Weights of a small transformer language model.
Size: 15 layers, width 256, 3 heads of 128, vocabulary 5558.
Training: a variant of Adam for these matrices, 278M tokens, 4236 steps.
Each number is 200 + 40 x the weight over its row's rms, rounded and kept within 0 to 999. Layers, rows and columns count from 0. The size before them is the row's rms in percent of the matrix's.

# layer 2 attention value, 384x256, rms 0.055, rows 59-71, columns 0-127
084,298,213,261,169,238,273,215,216,249,166,144,166,211,157,219,207,183,208,224,214,193,184,177,163,154,157,236,201,171,154,147,178,256,221,181,203,217,134,189,258,200,189,261,272,198,208,167,199,221,214,203,225,108,155,198,195,228,176,207,151,185,246,267,137,188,196,261,227,217,228,253,184,187,185,252,256,213,295,214,192,214,282,244,183,252,172,191,173,251,171,201,244,307,230,146,176,168,236,226,200,153,199,255,202,147,204,171,206,239,232,217,178,201,188,147,196,171,186,215,197,142,209,213,154,183,163,283,166
080,132,240,144,202,182,209,214,234,218,156,203,183,210,204,179,199,150,225,168,188,229,242,233,189,211,220,171,205,184,244,227,204,117,200,195,179,184,188,244,147,185,191,88,177,233,194,247,196,216,219,189,215,172,213,172,236,130,216,185,156,188,164,160,257,251,189,164,155,138,138,124,177,184,204,144,180,187,152,106,241,210,162,167,242,189,215,220,227,180,201,205,186,129,199,245,242,182,204,140,237,203,166,205,166,176,197,195,160,248,185,202,220,242,244,336,147,189,216,201,211,295,190,155,262,186,259,163,246
082,170,142,137,202,204,157,222,181,281,209,262,256,272,231,214,231,168,196,215,197,235,200,220,132,245,143,251,157,193,156,160,230,158,194,134,201,226,142,238,165,216,186,119,198,194,200,132,232,199,189,158,235,227,178,222,250,207,245,205,226,193,171,230,161,163,183,238,121,208,200,240,149,191,139,157,187,200,139,192,201,195,136,273,160,208,257,208,167,255,172,172,194,130,204,188,243,214,202,178,220,214,240,253,229,242,223,207,161,296,211,164,190,212,170,213,108,200,197,190,218,171,180,208,221,154,197,331,227
097,249,87,148,237,196,195,193,217,164,202,183,277,231,180,214,225,196,204,117,151,283,208,255,145,181,160,110,180,133,245,237,188,177,188,196,216,203,166,253,209,190,207,212,211,278,202,180,209,263,210,246,223,281,269,167,235,210,187,254,137,204,144,160,157,168,232,208,156,162,178,137,181,237,176,261,158,239,146,123,198,203,198,161,245,127,296,147,165,152,251,208,214,170,214,170,182,147,200,177,176,182,165,177,227,195,113,186,288,172,227,210,246,224,185,173,213,223,179,263,244,212,230,222,275,153,186,199,181
067,250,187,188,273,184,201,179,171,182,220,233,237,208,167,171,163,145,178,193,252,206,213,239,218,146,150,196,186,106,198,138,216,128,150,114,153,229,204,266,223,218,193,106,236,160,251,202,191,251,187,193,225,180,188,203,203,249,194,221,196,167,200,185,242,135,254,188,173,162,230,212,222,183,226,188,155,176,254,249,208,154,210,185,253,175,168,201,230,249,157,154,171,214,232,164,266,205,127,203,173,244,167,204,199,209,171,213,180,245,236,151,197,220,153,247,162,92,198,177,223,215,145,171,184,120,236,177,219
074,205,108,232,293,225,199,152,165,222,196,192,257,246,160,176,197,206,164,243,167,233,220,229,267,161,163,154,178,136,222,159,209,147,158,186,233,227,283,262,238,264,262,249,257,225,240,107,201,261,207,240,167,178,192,196,184,193,178,148,216,143,280,115,188,172,290,158,139,144,225,150,170,202,216,233,173,217,206,201,208,141,158,220,240,250,244,172,189,218,163,191,187,269,211,211,165,142,208,212,174,196,220,197,163,160,179,169,144,212,180,248,220,255,152,151,203,198,171,185,270,182,218,223,139,193,154,179,286
075,240,177,217,272,241,265,216,217,240,103,209,167,182,105,192,250,205,179,178,215,213,197,247,195,196,185,190,214,127,235,204,236,189,265,189,92,194,211,240,262,195,215,250,137,226,141,181,152,223,178,220,209,188,171,200,222,157,229,192,248,208,202,229,147,192,184,203,264,288,209,205,214,171,187,186,228,195,134,119,206,211,178,188,231,191,192,214,217,176,236,232,176,310,203,163,175,163,191,237,179,231,206,181,202,224,209,170,234,238,217,181,205,254,230,172,227,216,199,216,125,197,196,131,173,206,154,171,211
105,161,239,201,157,183,161,212,158,166,215,233,237,179,225,195,207,223,284,183,237,210,216,198,227,166,276,225,110,172,193,101,172,180,157,203,202,188,224,149,189,168,223,191,204,157,296,213,201,211,202,210,164,147,177,168,216,183,221,286,219,218,202,239,242,196,201,146,189,287,236,166,257,190,259,150,196,164,245,316,223,212,252,243,211,159,152,275,204,199,173,199,182,163,212,192,259,234,212,175,154,243,168,237,197,130,224,186,176,177,185,168,212,178,161,252,197,82,192,210,204,120,179,233,200,226,300,204,187
094,302,289,267,203,198,259,196,150,182,209,112,133,147,179,191,196,209,151,209,192,147,171,207,209,223,189,210,244,247,205,218,224,229,201,191,203,199,219,159,214,213,214,159,202,144,117,215,233,183,183,200,214,198,211,271,137,187,170,211,235,190,181,131,157,248,214,293,214,189,233,222,175,211,194,195,172,231,246,155,245,202,213,149,209,142,154,195,139,223,286,221,222,237,195,182,229,209,182,222,160,187,185,207,158,217,161,176,185,122,214,192,157,191,223,144,237,285,217,186,218,191,216,174,218,194,223,162,103
083,215,174,160,177,183,235,182,235,203,275,232,250,206,225,163,211,148,178,209,156,186,215,181,90,190,126,216,210,183,211,219,299,227,209,173,159,172,149,179,170,211,178,121,276,150,186,227,229,230,166,172,235,181,277,184,215,275,190,278,173,251,177,285,152,217,203,256,173,200,222,241,211,202,188,188,202,204,104,254,171,214,251,135,187,164,198,169,113,220,194,208,189,206,233,216,170,240,187,200,173,220,199,188,225,205,188,224,204,171,194,169,229,256,138,210,153,223,210,277,258,158,215,240,233,217,138,172,219
108,222,195,184,156,178,184,209,179,172,224,199,192,182,212,172,239,233,206,264,174,177,234,162,248,136,244,182,133,202,176,177,258,253,200,170,157,208,238,141,206,209,214,202,240,106,223,183,220,200,172,145,216,113,210,189,212,240,215,285,269,212,209,269,224,153,242,180,211,254,211,215,194,198,199,137,209,110,233,332,218,217,276,184,193,123,173,244,135,249,223,203,185,252,272,192,240,224,200,194,211,199,196,204,203,210,248,165,182,228,208,129,231,259,145,200,187,168,172,202,186,118,174,260,138,181,169,178,187
074,247,212,131,215,235,185,227,274,210,124,164,231,173,178,219,193,205,211,168,189,281,233,219,229,235,201,205,232,195,180,258,194,189,251,231,228,153,188,195,197,202,200,212,219,258,193,223,263,231,274,266,214,224,204,217,129,187,120,230,107,149,158,174,236,204,177,224,166,173,174,171,197,230,199,248,222,263,252,179,191,156,210,236,216,145,258,124,216,165,292,201,220,139,119,167,206,223,176,236,154,135,161,207,160,157,160,229,211,170,271,237,230,179,241,201,222,207,203,243,167,220,224,135,251,177,221,129,192
091,201,169,298,213,248,219,183,178,177,185,190,183,218,172,140,198,166,148,218,260,136,207,192,254,218,98,206,191,186,180,165,223,183,171,246,233,218,206,268,226,195,198,201,191,232,225,176,135,241,191,250,218,261,224,171,180,184,169,87,201,171,248,65,176,116,188,161,183,158,231,216,138,170,204,194,146,216,199,165,210,178,158,192,176,241,193,104,167,188,174,198,194,303,155,188,206,212,178,213,257,165,244,202,184,165,188,166,147,241,204,160,162,191,248,166,195,227,203,197,215,239,209,181,162,200,187,168,226
# layer 2 attention output (transposed), 384x256, rms 0.0464, rows 59-71, columns 0-127
099,212,142,229,155,194,179,125,238,213,190,236,222,162,217,186,130,150,242,212,174,249,139,215,216,209,149,184,253,177,243,220,227,206,161,203,237,218,206,158,199,118,151,219,185,187,197,205,200,157,216,256,226,265,164,221,161,96,131,268,242,203,168,166,221,199,263,252,135,250,287,199,211,141,261,241,261,238,184,286,213,233,190,205,239,118,261,172,269,150,208,246,207,171,184,203,243,179,133,237,135,241,189,235,217,173,242,144,179,197,167,252,145,212,189,246,202,222,261,242,77,210,159,154,197,163,183,128,122
096,171,234,210,279,194,158,270,230,267,188,211,187,257,223,220,251,185,249,190,178,193,201,181,220,202,178,199,188,186,84,221,180,226,252,191,219,260,187,211,143,273,190,184,245,261,213,132,168,214,198,153,143,137,231,194,212,203,212,153,196,239,221,182,216,119,170,162,232,183,98,143,182,188,133,165,157,212,220,147,205,153,188,226,198,269,178,242,154,219,172,269,223,204,225,258,177,263,268,157,272,124,180,197,179,256,151,239,231,227,198,230,208,183,250,195,199,194,132,170,311,208,232,223,209,263,232,266,134
108,194,203,209,222,158,208,220,208,207,250,204,227,202,220,180,140,140,259,248,210,183,170,161,275,236,149,163,258,263,120,210,170,177,217,273,219,216,119,128,204,260,283,119,197,255,158,140,252,235,223,141,140,191,195,186,234,188,194,217,275,130,227,149,212,165,253,220,247,186,146,256,217,113,196,195,191,236,228,183,187,215,129,177,164,206,264,185,207,216,210,192,224,256,253,198,191,266,199,204,196,210,211,163,242,173,254,217,209,263,175,187,195,140,188,162,175,292,215,191,166,186,138,136,244,212,219,162,215
086,210,203,148,262,182,109,222,164,225,222,201,171,191,184,217,233,221,169,172,250,169,139,152,179,222,186,233,200,190,199,217,201,211,244,205,209,212,175,180,194,514,168,196,235,208,197,237,144,223,156,216,248,177,205,176,183,206,272,186,193,216,222,216,176,237,142,162,244,207,126,182,219,141,161,199,160,250,195,128,183,192,209,175,302,218,171,160,189,189,192,244,198,237,196,206,198,198,222,159,278,200,175,156,154,206,176,195,192,238,187,227,233,195,209,175,202,209,216,159,243,227,266,181,230,217,194,238,181
075,183,204,166,165,151,190,215,222,226,238,134,163,273,184,235,126,175,225,205,237,224,208,172,249,145,185,190,278,214,148,169,230,258,174,194,242,226,178,146,214,213,189,207,181,220,183,184,187,255,266,193,194,219,140,152,226,140,297,218,205,181,252,177,213,238,245,236,223,225,128,199,205,153,169,203,186,207,138,239,192,288,244,229,255,191,186,183,172,190,191,247,185,218,167,194,180,234,220,194,310,192,204,249,198,232,160,265,182,162,131,218,213,146,225,157,166,267,147,199,243,217,278,212,194,170,212,210,147
074,214,206,221,232,165,154,216,199,235,199,197,173,167,219,199,197,186,177,181,236,189,194,166,191,234,187,205,254,170,194,219,209,228,180,192,234,155,186,158,191,604,170,202,227,207,245,247,175,203,218,231,268,210,178,155,211,169,286,225,182,242,227,205,212,187,214,188,241,182,189,171,219,125,180,184,201,190,192,206,146,201,234,243,281,228,177,198,214,165,167,233,207,193,194,211,219,143,221,226,284,207,162,195,155,250,180,206,161,229,181,250,192,185,179,218,189,203,200,145,180,230,274,171,200,193,231,252,205
088,216,186,247,202,214,177,156,187,172,179,192,256,190,164,186,154,194,192,183,159,218,221,200,162,160,140,176,205,189,254,228,205,173,231,217,207,215,164,206,199,0,256,236,214,159,227,206,177,247,153,236,143,185,207,190,163,181,82,232,176,199,136,190,246,186,227,220,166,218,241,213,244,201,261,240,244,245,200,245,253,192,193,218,254,180,240,163,182,157,213,164,177,209,189,184,197,203,158,212,130,247,187,256,198,148,234,192,244,198,219,222,178,234,186,219,199,179,198,196,107,204,131,201,163,208,166,137,171
118,189,170,177,192,208,249,161,242,229,171,236,216,236,203,190,206,156,213,259,156,170,235,253,241,159,203,114,148,186,242,170,208,211,182,206,228,199,200,188,258,254,166,192,132,287,160,101,269,174,191,145,185,239,218,171,171,259,191,168,181,183,165,205,154,167,196,254,167,196,243,186,199,203,179,191,197,197,217,281,226,297,186,201,140,156,234,249,198,198,196,214,216,214,172,216,185,225,228,231,211,153,199,96,237,222,203,212,226,104,174,181,200,130,236,136,137,245,198,257,198,155,238,204,218,137,265,162,86
112,231,133,177,159,214,255,208,196,171,239,145,157,215,208,201,139,239,136,212,223,223,123,202,203,176,239,265,189,169,260,166,278,236,203,169,130,130,316,213,200,264,134,240,191,144,202,242,179,127,192,290,281,200,183,242,225,162,258,170,207,198,185,269,191,255,199,196,143,236,214,225,249,206,247,249,190,134,187,196,211,192,238,215,198,165,157,175,192,213,215,196,204,171,153,164,220,185,163,185,207,271,216,249,110,201,182,166,157,158,160,162,192,255,214,198,242,174,208,240,259,225,208,222,180,169,139,226,264
096,241,220,182,167,184,221,188,157,210,245,205,238,255,197,222,138,168,233,230,230,187,96,142,258,204,176,154,189,239,205,200,218,217,267,266,226,156,136,182,254,360,163,177,206,231,147,155,197,212,201,181,200,173,206,189,170,190,225,143,291,180,174,205,225,243,145,174,289,224,98,213,242,151,193,208,179,295,190,216,264,216,188,166,229,248,199,176,191,211,227,177,240,257,199,182,124,251,201,185,206,276,235,140,226,174,202,195,199,216,132,218,249,150,231,130,193,299,248,195,221,208,194,175,239,179,198,181,216
098,208,172,219,145,170,186,178,188,202,186,163,242,235,193,167,127,181,259,217,239,220,170,179,257,191,161,152,161,195,320,207,245,224,254,233,237,107,167,210,287,466,162,194,195,222,159,92,230,168,226,196,232,182,204,211,187,199,168,152,229,194,174,205,226,200,186,223,242,181,223,190,222,141,253,233,212,263,188,287,268,254,220,201,267,195,236,219,220,198,216,190,250,227,142,178,165,195,197,222,172,277,246,149,227,197,187,215,202,139,107,224,195,205,218,115,179,271,226,212,154,200,210,190,176,115,206,146,161
101,206,205,169,232,210,201,253,172,216,196,212,146,195,179,253,270,219,197,183,164,172,152,183,145,197,242,215,178,147,142,165,173,203,211,195,200,223,210,236,157,112,142,226,212,154,226,245,191,169,143,214,267,163,236,190,188,232,295,155,193,246,214,243,192,226,149,170,185,229,183,166,216,150,131,195,183,182,198,153,147,169,233,204,206,163,190,190,205,215,203,213,148,215,207,218,188,200,225,159,251,174,196,194,145,223,175,210,184,204,219,157,257,180,259,182,207,161,181,215,294,189,282,241,217,254,217,275,191
084,177,225,239,193,178,209,187,201,157,179,162,184,216,199,230,165,192,178,184,216,218,205,226,195,188,215,230,281,182,93,224,153,162,129,198,208,196,276,137,147,0,225,210,185,176,227,283,178,232,218,205,192,234,185,218,229,175,221,270,182,212,283,184,231,193,290,194,200,179,201,218,157,233,187,193,196,126,239,153,138,204,205,225,147,162,138,196,224,171,174,184,157,187,197,203,214,176,220,191,249,217,190,278,186,232,238,224,156,219,267,258,153,204,168,272,243,220,165,192,182,243,207,186,165,237,200,215,272